From a checkpoint of a small transformer trained on Wikipedia.
Architecture: rotary positions, untied embeddings.
Each number is 200 + 30 x the weight over its row's rms, rounded and kept within 0 to 999. Layers, rows and columns count from 0. The size before them is the row's rms in percent of the matrix's.

# layer 13 MLP down, 128x320, rms 0.103, rows 40-59, columns 0-159
094,210,167,176,168,175,172,162,134,211,231,220,155,236,246,208,239,191,228,153,195,211,193,201,235,181,142,213,212,192,177,208,205,186,154,175,187,179,183,268,227,192,184,166,182,245,190,218,233,213,231,186,168,186,243,213,182,239,251,221,187,182,243,183,183,252,257,278,172,233,228,164,223,184,177,191,251,185,219,213,175,198,184,215,229,194,193,209,149,123,214,193,210,251,120,198,226,158,188,176,163,253,159,180,147,168,184,184,193,224,230,176,176,200,218,178,190,288,177,177,203,203,215,203,196,122,207,232,227,220,207,211,160,190,197,209,192,212,222,202,239,227,179,199,250,193,121,165,214,232,181,182,224,176,174,177,192,146,171,232,199
090,254,220,178,185,182,227,236,245,178,196,259,215,123,208,199,215,234,206,192,233,204,194,179,198,225,210,197,227,177,205,225,190,210,178,229,182,230,195,210,198,211,161,205,176,164,143,141,243,199,177,163,186,139,210,194,234,152,191,232,200,138,195,186,159,182,196,205,213,161,156,238,206,233,175,180,158,195,173,238,193,197,175,259,192,206,226,208,197,203,239,199,217,240,227,221,199,234,204,236,206,179,233,200,226,229,184,242,181,187,202,226,172,190,196,238,253,154,192,219,182,256,194,224,242,182,213,188,156,101,219,211,252,154,212,201,151,233,132,184,208,155,201,157,244,200,267,206,178,219,217,165,234,176,193,268,290,197,193,221,246
099,210,163,210,218,201,239,183,233,216,155,213,268,210,194,211,180,224,148,189,211,216,140,168,243,180,214,245,195,228,247,206,217,184,142,130,171,223,224,182,185,179,192,243,211,196,187,174,218,223,195,179,228,246,179,201,236,198,271,179,177,213,175,212,187,184,191,165,172,176,191,202,190,203,174,249,185,227,161,214,173,164,179,215,246,221,239,221,222,183,189,176,141,178,238,211,195,221,176,208,200,207,221,228,177,227,200,180,215,224,167,252,201,210,147,216,194,281,242,194,231,238,162,227,143,197,176,212,169,217,216,214,187,195,215,232,178,122,205,148,216,153,211,197,235,220,186,243,218,171,218,232,141,218,195,218,244,218,221,161,245
107,233,182,197,185,190,209,170,255,152,220,188,147,165,200,236,213,195,184,177,174,249,202,210,234,170,239,165,235,169,230,212,124,155,232,236,184,233,219,246,234,225,190,211,184,208,214,207,244,204,233,153,239,178,181,235,200,187,221,176,218,267,230,145,203,189,212,212,228,188,159,214,198,148,223,166,218,203,179,238,143,164,251,205,209,191,194,177,176,231,245,272,153,220,147,174,203,245,180,199,196,173,235,172,198,201,190,277,224,150,183,174,176,174,195,194,199,186,157,176,198,182,245,208,215,175,239,291,191,175,197,231,151,182,197,209,195,173,200,181,216,190,214,206,184,219,257,207,163,213,182,184,226,187,159,158,226,168,232,239,174
101,186,162,236,184,136,205,211,240,203,172,145,200,215,195,204,209,274,193,239,177,227,162,241,226,209,195,168,209,172,225,165,197,222,184,191,206,166,247,208,244,225,253,139,184,109,213,177,203,128,243,199,215,159,207,242,201,228,244,205,191,247,160,181,193,188,174,157,205,251,184,164,231,242,184,194,222,178,180,186,187,192,168,214,216,201,174,234,175,224,192,224,156,217,190,166,191,239,242,220,171,203,224,211,152,185,205,167,263,239,196,195,229,191,183,163,221,184,211,237,218,185,167,249,149,195,192,151,183,190,213,180,205,236,225,173,258,169,220,169,217,197,221,240,241,181,254,223,179,209,212,235,189,167,172,257,205,215,203,181,196
093,235,170,246,212,224,199,200,161,187,218,201,163,187,188,162,250,243,171,276,241,204,249,210,218,156,236,205,167,241,216,253,182,141,184,227,209,199,204,240,194,219,232,256,209,221,205,213,196,243,196,178,248,187,135,177,216,128,147,165,150,242,137,186,215,243,160,178,209,146,254,243,197,198,120,239,190,181,178,192,216,226,199,247,193,189,232,197,227,179,211,178,193,177,199,185,205,164,173,169,229,221,152,221,229,167,190,236,224,183,162,198,183,150,144,198,195,212,163,240,241,205,174,220,218,213,180,133,186,204,154,205,180,171,170,208,208,217,186,200,217,177,254,174,150,185,175,206,221,187,168,246,179,233,199,186,232,165,177,153,197
137,190,253,186,218,236,171,182,164,225,237,206,205,233,194,246,207,214,244,193,217,203,191,185,162,196,242,201,206,187,167,202,272,207,232,175,195,218,173,194,196,157,161,172,193,165,203,223,198,230,209,141,153,213,191,233,184,204,168,212,247,236,218,209,219,164,228,207,161,224,182,198,232,223,262,159,199,207,225,292,172,236,203,214,168,196,241,184,191,186,156,206,274,133,211,179,178,228,182,134,213,194,225,155,214,231,216,232,175,172,262,191,210,172,248,201,200,206,166,201,203,172,221,201,253,192,228,235,188,153,177,156,184,207,237,191,202,152,176,186,233,248,199,166,205,185,96,203,199,184,165,198,147,196,151,192,219,194,203,212,187
105,239,217,188,218,277,205,260,145,211,239,209,271,150,210,182,200,197,214,188,227,200,198,242,161,147,248,146,161,207,171,245,156,179,207,239,246,136,226,208,150,202,202,139,240,182,147,188,213,235,180,123,199,171,200,242,231,120,239,200,248,208,194,184,209,163,248,215,201,176,168,181,186,191,265,244,212,221,155,210,146,222,209,199,235,212,197,226,196,202,193,170,239,228,205,172,272,176,223,194,172,245,210,188,166,198,189,249,198,188,233,243,188,208,213,255,179,190,219,223,169,190,255,190,224,224,164,206,187,239,240,165,221,174,236,177,172,204,207,210,196,212,201,217,180,213,215,209,209,229,140,230,237,243,265,182,168,161,205,191,191
099,220,222,231,200,219,164,218,198,233,200,180,224,181,245,237,203,209,197,196,214,243,214,223,176,241,198,113,231,193,208,240,204,182,144,212,170,201,184,227,216,219,143,175,227,181,150,187,225,199,228,203,188,171,199,181,181,133,238,154,189,216,173,181,230,235,188,210,181,168,198,141,151,206,270,204,238,206,204,186,204,228,223,173,159,213,212,234,240,220,168,263,193,176,219,190,182,141,248,170,278,204,193,251,187,214,209,225,186,196,226,170,197,165,195,223,172,155,212,192,181,261,176,209,196,200,206,187,167,209,184,236,187,181,179,175,208,158,194,219,183,217,182,179,158,152,221,193,213,166,184,219,184,261,178,127,199,201,203,197,248
085,204,219,218,198,184,219,243,196,153,244,228,223,253,211,191,217,205,137,207,138,150,197,166,190,206,221,230,228,167,185,214,223,226,188,231,146,197,223,168,189,189,185,188,228,172,212,251,227,144,186,134,237,204,210,174,137,183,150,213,210,196,196,192,210,235,206,218,209,271,163,178,190,159,226,179,185,164,210,204,129,223,195,218,206,230,206,290,246,155,120,195,181,170,182,148,196,267,207,187,167,221,190,204,188,169,230,220,171,170,161,201,206,228,196,227,226,262,207,204,170,174,215,139,230,258,201,236,227,152,184,206,210,212,169,221,209,197,158,189,222,162,235,143,207,133,206,189,234,178,234,215,213,192,197,224,181,166,273,199,179
104,216,191,186,209,239,202,227,186,209,176,227,198,193,227,257,247,179,242,200,210,220,194,219,207,193,202,217,194,202,162,187,162,210,181,177,196,210,253,244,174,220,173,175,246,212,209,209,180,225,199,224,213,242,221,174,180,233,168,211,233,219,182,186,192,308,224,185,224,263,155,253,159,231,186,170,260,222,222,165,194,200,239,261,222,193,161,177,193,224,160,213,137,204,232,229,165,184,167,151,188,222,165,182,200,195,186,184,187,182,185,231,239,213,185,184,142,146,176,180,174,178,249,226,186,199,177,183,204,202,218,191,219,209,169,233,142,164,218,231,188,208,146,180,213,282,193,197,132,195,207,189,229,183,224,214,163,180,179,220,198
101,182,191,180,143,170,140,209,180,185,162,192,204,208,194,179,214,171,189,160,174,176,213,292,178,212,193,168,178,246,170,208,168,172,223,163,206,212,199,186,257,215,192,251,200,174,225,172,205,207,171,160,158,170,198,182,205,150,165,192,167,214,204,165,154,242,212,238,202,280,254,190,223,221,184,202,247,183,183,208,204,190,191,142,174,145,193,170,179,229,249,198,205,185,187,170,186,204,174,165,200,210,190,190,212,197,121,193,215,208,189,204,165,178,151,188,232,189,177,248,243,251,219,220,153,196,246,200,213,224,181,218,221,194,224,188,200,204,199,183,132,177,187,160,163,152,233,168,184,256,152,211,223,260,223,227,210,165,215,176,220
097,170,222,192,204,186,151,142,181,182,202,171,178,158,203,178,131,201,197,165,218,159,211,192,160,206,158,196,183,203,219,203,188,188,228,221,258,156,176,186,209,147,195,230,210,176,198,157,252,204,249,158,220,209,191,188,202,227,186,182,193,229,203,181,164,228,220,180,204,207,196,184,215,191,222,229,214,251,226,170,234,173,169,216,186,229,228,198,169,172,189,224,162,154,211,186,218,286,175,216,201,173,185,181,276,229,248,193,199,243,185,224,178,167,191,207,175,225,189,232,179,212,238,190,173,180,175,131,237,217,195,202,253,148,187,229,180,259,201,175,201,198,182,238,215,174,211,184,195,170,162,275,254,127,204,199,230,164,150,201,213
106,267,246,198,187,153,192,184,136,217,216,192,186,161,234,221,225,215,241,203,215,199,211,185,209,206,226,198,167,187,183,178,200,195,166,206,167,195,176,153,197,218,169,164,209,168,154,198,259,220,149,193,202,185,234,209,208,210,169,189,213,179,156,212,193,177,186,187,178,229,244,211,182,175,186,231,183,170,184,206,124,218,123,176,213,214,205,175,215,229,212,207,195,194,219,244,204,165,197,213,182,224,188,205,178,196,193,186,210,171,150,152,206,256,246,161,228,204,190,170,156,196,188,201,202,219,115,179,218,183,190,183,266,215,178,183,168,201,208,183,232,179,188,182,163,203,143,206,166,211,189,246,195,170,240,219,213,228,192,157,256
102,201,203,224,227,142,138,216,231,178,121,205,197,172,197,205,188,178,170,232,142,186,187,216,144,223,237,254,140,241,211,196,146,228,162,185,174,227,189,163,230,181,198,222,165,176,248,217,207,185,202,173,173,151,224,184,221,226,156,184,158,244,198,174,185,123,211,237,207,282,271,222,218,152,204,194,213,170,162,267,191,186,201,125,246,230,200,208,185,156,228,165,201,152,203,182,164,191,214,186,170,164,214,171,164,156,241,127,217,243,212,207,185,200,226,179,201,207,222,171,212,267,196,196,214,216,206,172,237,214,225,198,167,261,201,198,246,209,184,247,268,184,226,185,213,199,224,174,186,213,209,184,170,208,202,149,243,230,168,174,146
099,167,212,206,186,128,210,189,182,222,217,209,228,203,217,129,214,180,237,174,193,206,202,224,179,239,262,217,203,166,199,174,203,211,155,209,166,244,233,212,174,236,205,228,186,174,166,244,199,114,210,154,213,176,160,201,247,229,179,177,201,203,188,151,231,255,208,205,214,202,191,190,211,179,201,200,237,210,182,263,198,216,172,222,199,254,162,191,221,179,184,214,197,243,193,198,256,211,170,189,260,243,178,219,234,195,220,229,222,182,217,252,176,239,178,198,175,241,158,223,164,263,219,215,168,211,226,194,159,167,217,182,200,252,208,184,190,241,212,170,267,154,196,215,167,194,242,161,224,205,186,289,221,172,132,215,170,186,213,206,197
127,199,199,189,216,196,158,220,207,239,245,192,202,110,226,161,211,214,182,224,161,198,186,209,203,125,172,183,228,210,192,235,181,221,218,198,205,196,172,187,176,187,146,185,176,157,212,219,236,195,181,224,172,183,172,203,179,211,153,195,147,183,199,171,201,199,149,243,225,198,212,203,173,160,222,206,226,181,200,47,259,145,195,227,110,195,179,174,200,193,169,218,186,242,197,220,197,221,196,125,203,164,218,227,157,243,194,179,188,211,205,205,175,258,198,190,231,203,178,180,198,246,210,216,187,210,197,189,177,184,220,212,236,102,177,158,207,159,213,230,184,205,206,182,219,165,229,130,174,188,221,206,222,225,211,219,168,153,173,196,181
098,220,198,166,200,219,216,230,192,207,238,230,167,176,214,192,188,147,235,190,195,247,202,199,205,210,243,249,165,194,254,217,198,221,184,154,226,206,246,208,259,216,207,168,182,219,257,176,195,201,186,210,173,214,256,216,217,233,217,186,201,215,180,164,187,255,197,172,253,173,134,224,207,187,161,245,169,158,181,198,186,194,200,169,130,216,183,243,221,221,165,214,259,197,251,181,200,190,211,253,180,269,228,177,186,163,225,199,237,202,180,219,216,180,181,183,203,165,169,219,152,181,181,131,252,183,187,249,211,185,187,253,179,185,186,186,150,200,287,176,215,215,203,154,254,252,214,198,189,194,187,212,210,205,220,200,202,150,203,221,133
102,215,211,183,192,233,249,160,201,238,168,184,160,213,170,166,248,198,201,183,235,186,226,194,212,196,173,161,185,206,207,260,133,232,186,181,267,229,170,180,235,191,166,237,187,196,179,198,150,257,159,237,188,163,182,185,264,209,201,199,191,176,233,189,183,174,172,204,170,169,150,203,180,173,209,214,179,228,212,178,168,243,205,170,225,194,206,130,170,208,175,168,184,235,199,197,184,204,181,239,226,234,187,209,216,166,224,182,191,226,182,175,248,177,193,196,161,188,149,185,213,175,250,196,239,222,154,214,245,166,168,188,227,176,156,238,203,194,193,192,202,234,190,216,171,174,221,235,189,187,124,168,230,187,253,200,172,199,150,198,219
087,171,182,207,160,227,180,207,208,165,208,237,188,261,237,191,274,198,239,161,235,160,160,198,185,171,171,192,167,191,217,220,179,220,197,204,222,136,125,196,182,158,147,156,201,204,186,156,199,200,220,170,173,170,217,172,222,196,190,189,226,179,195,211,217,209,222,193,288,265,169,192,195,210,223,204,207,220,193,233,232,173,189,167,186,161,212,165,159,178,210,213,209,197,208,185,188,235,179,166,212,197,198,215,158,196,159,134,206,149,224,193,183,241,227,199,210,219,179,172,204,162,221,193,233,184,234,184,174,208,143,200,197,237,203,199,210,209,195,232,226,126,172,177,210,176,218,177,214,216,187,182,236,213,190,186,152,191,174,219,184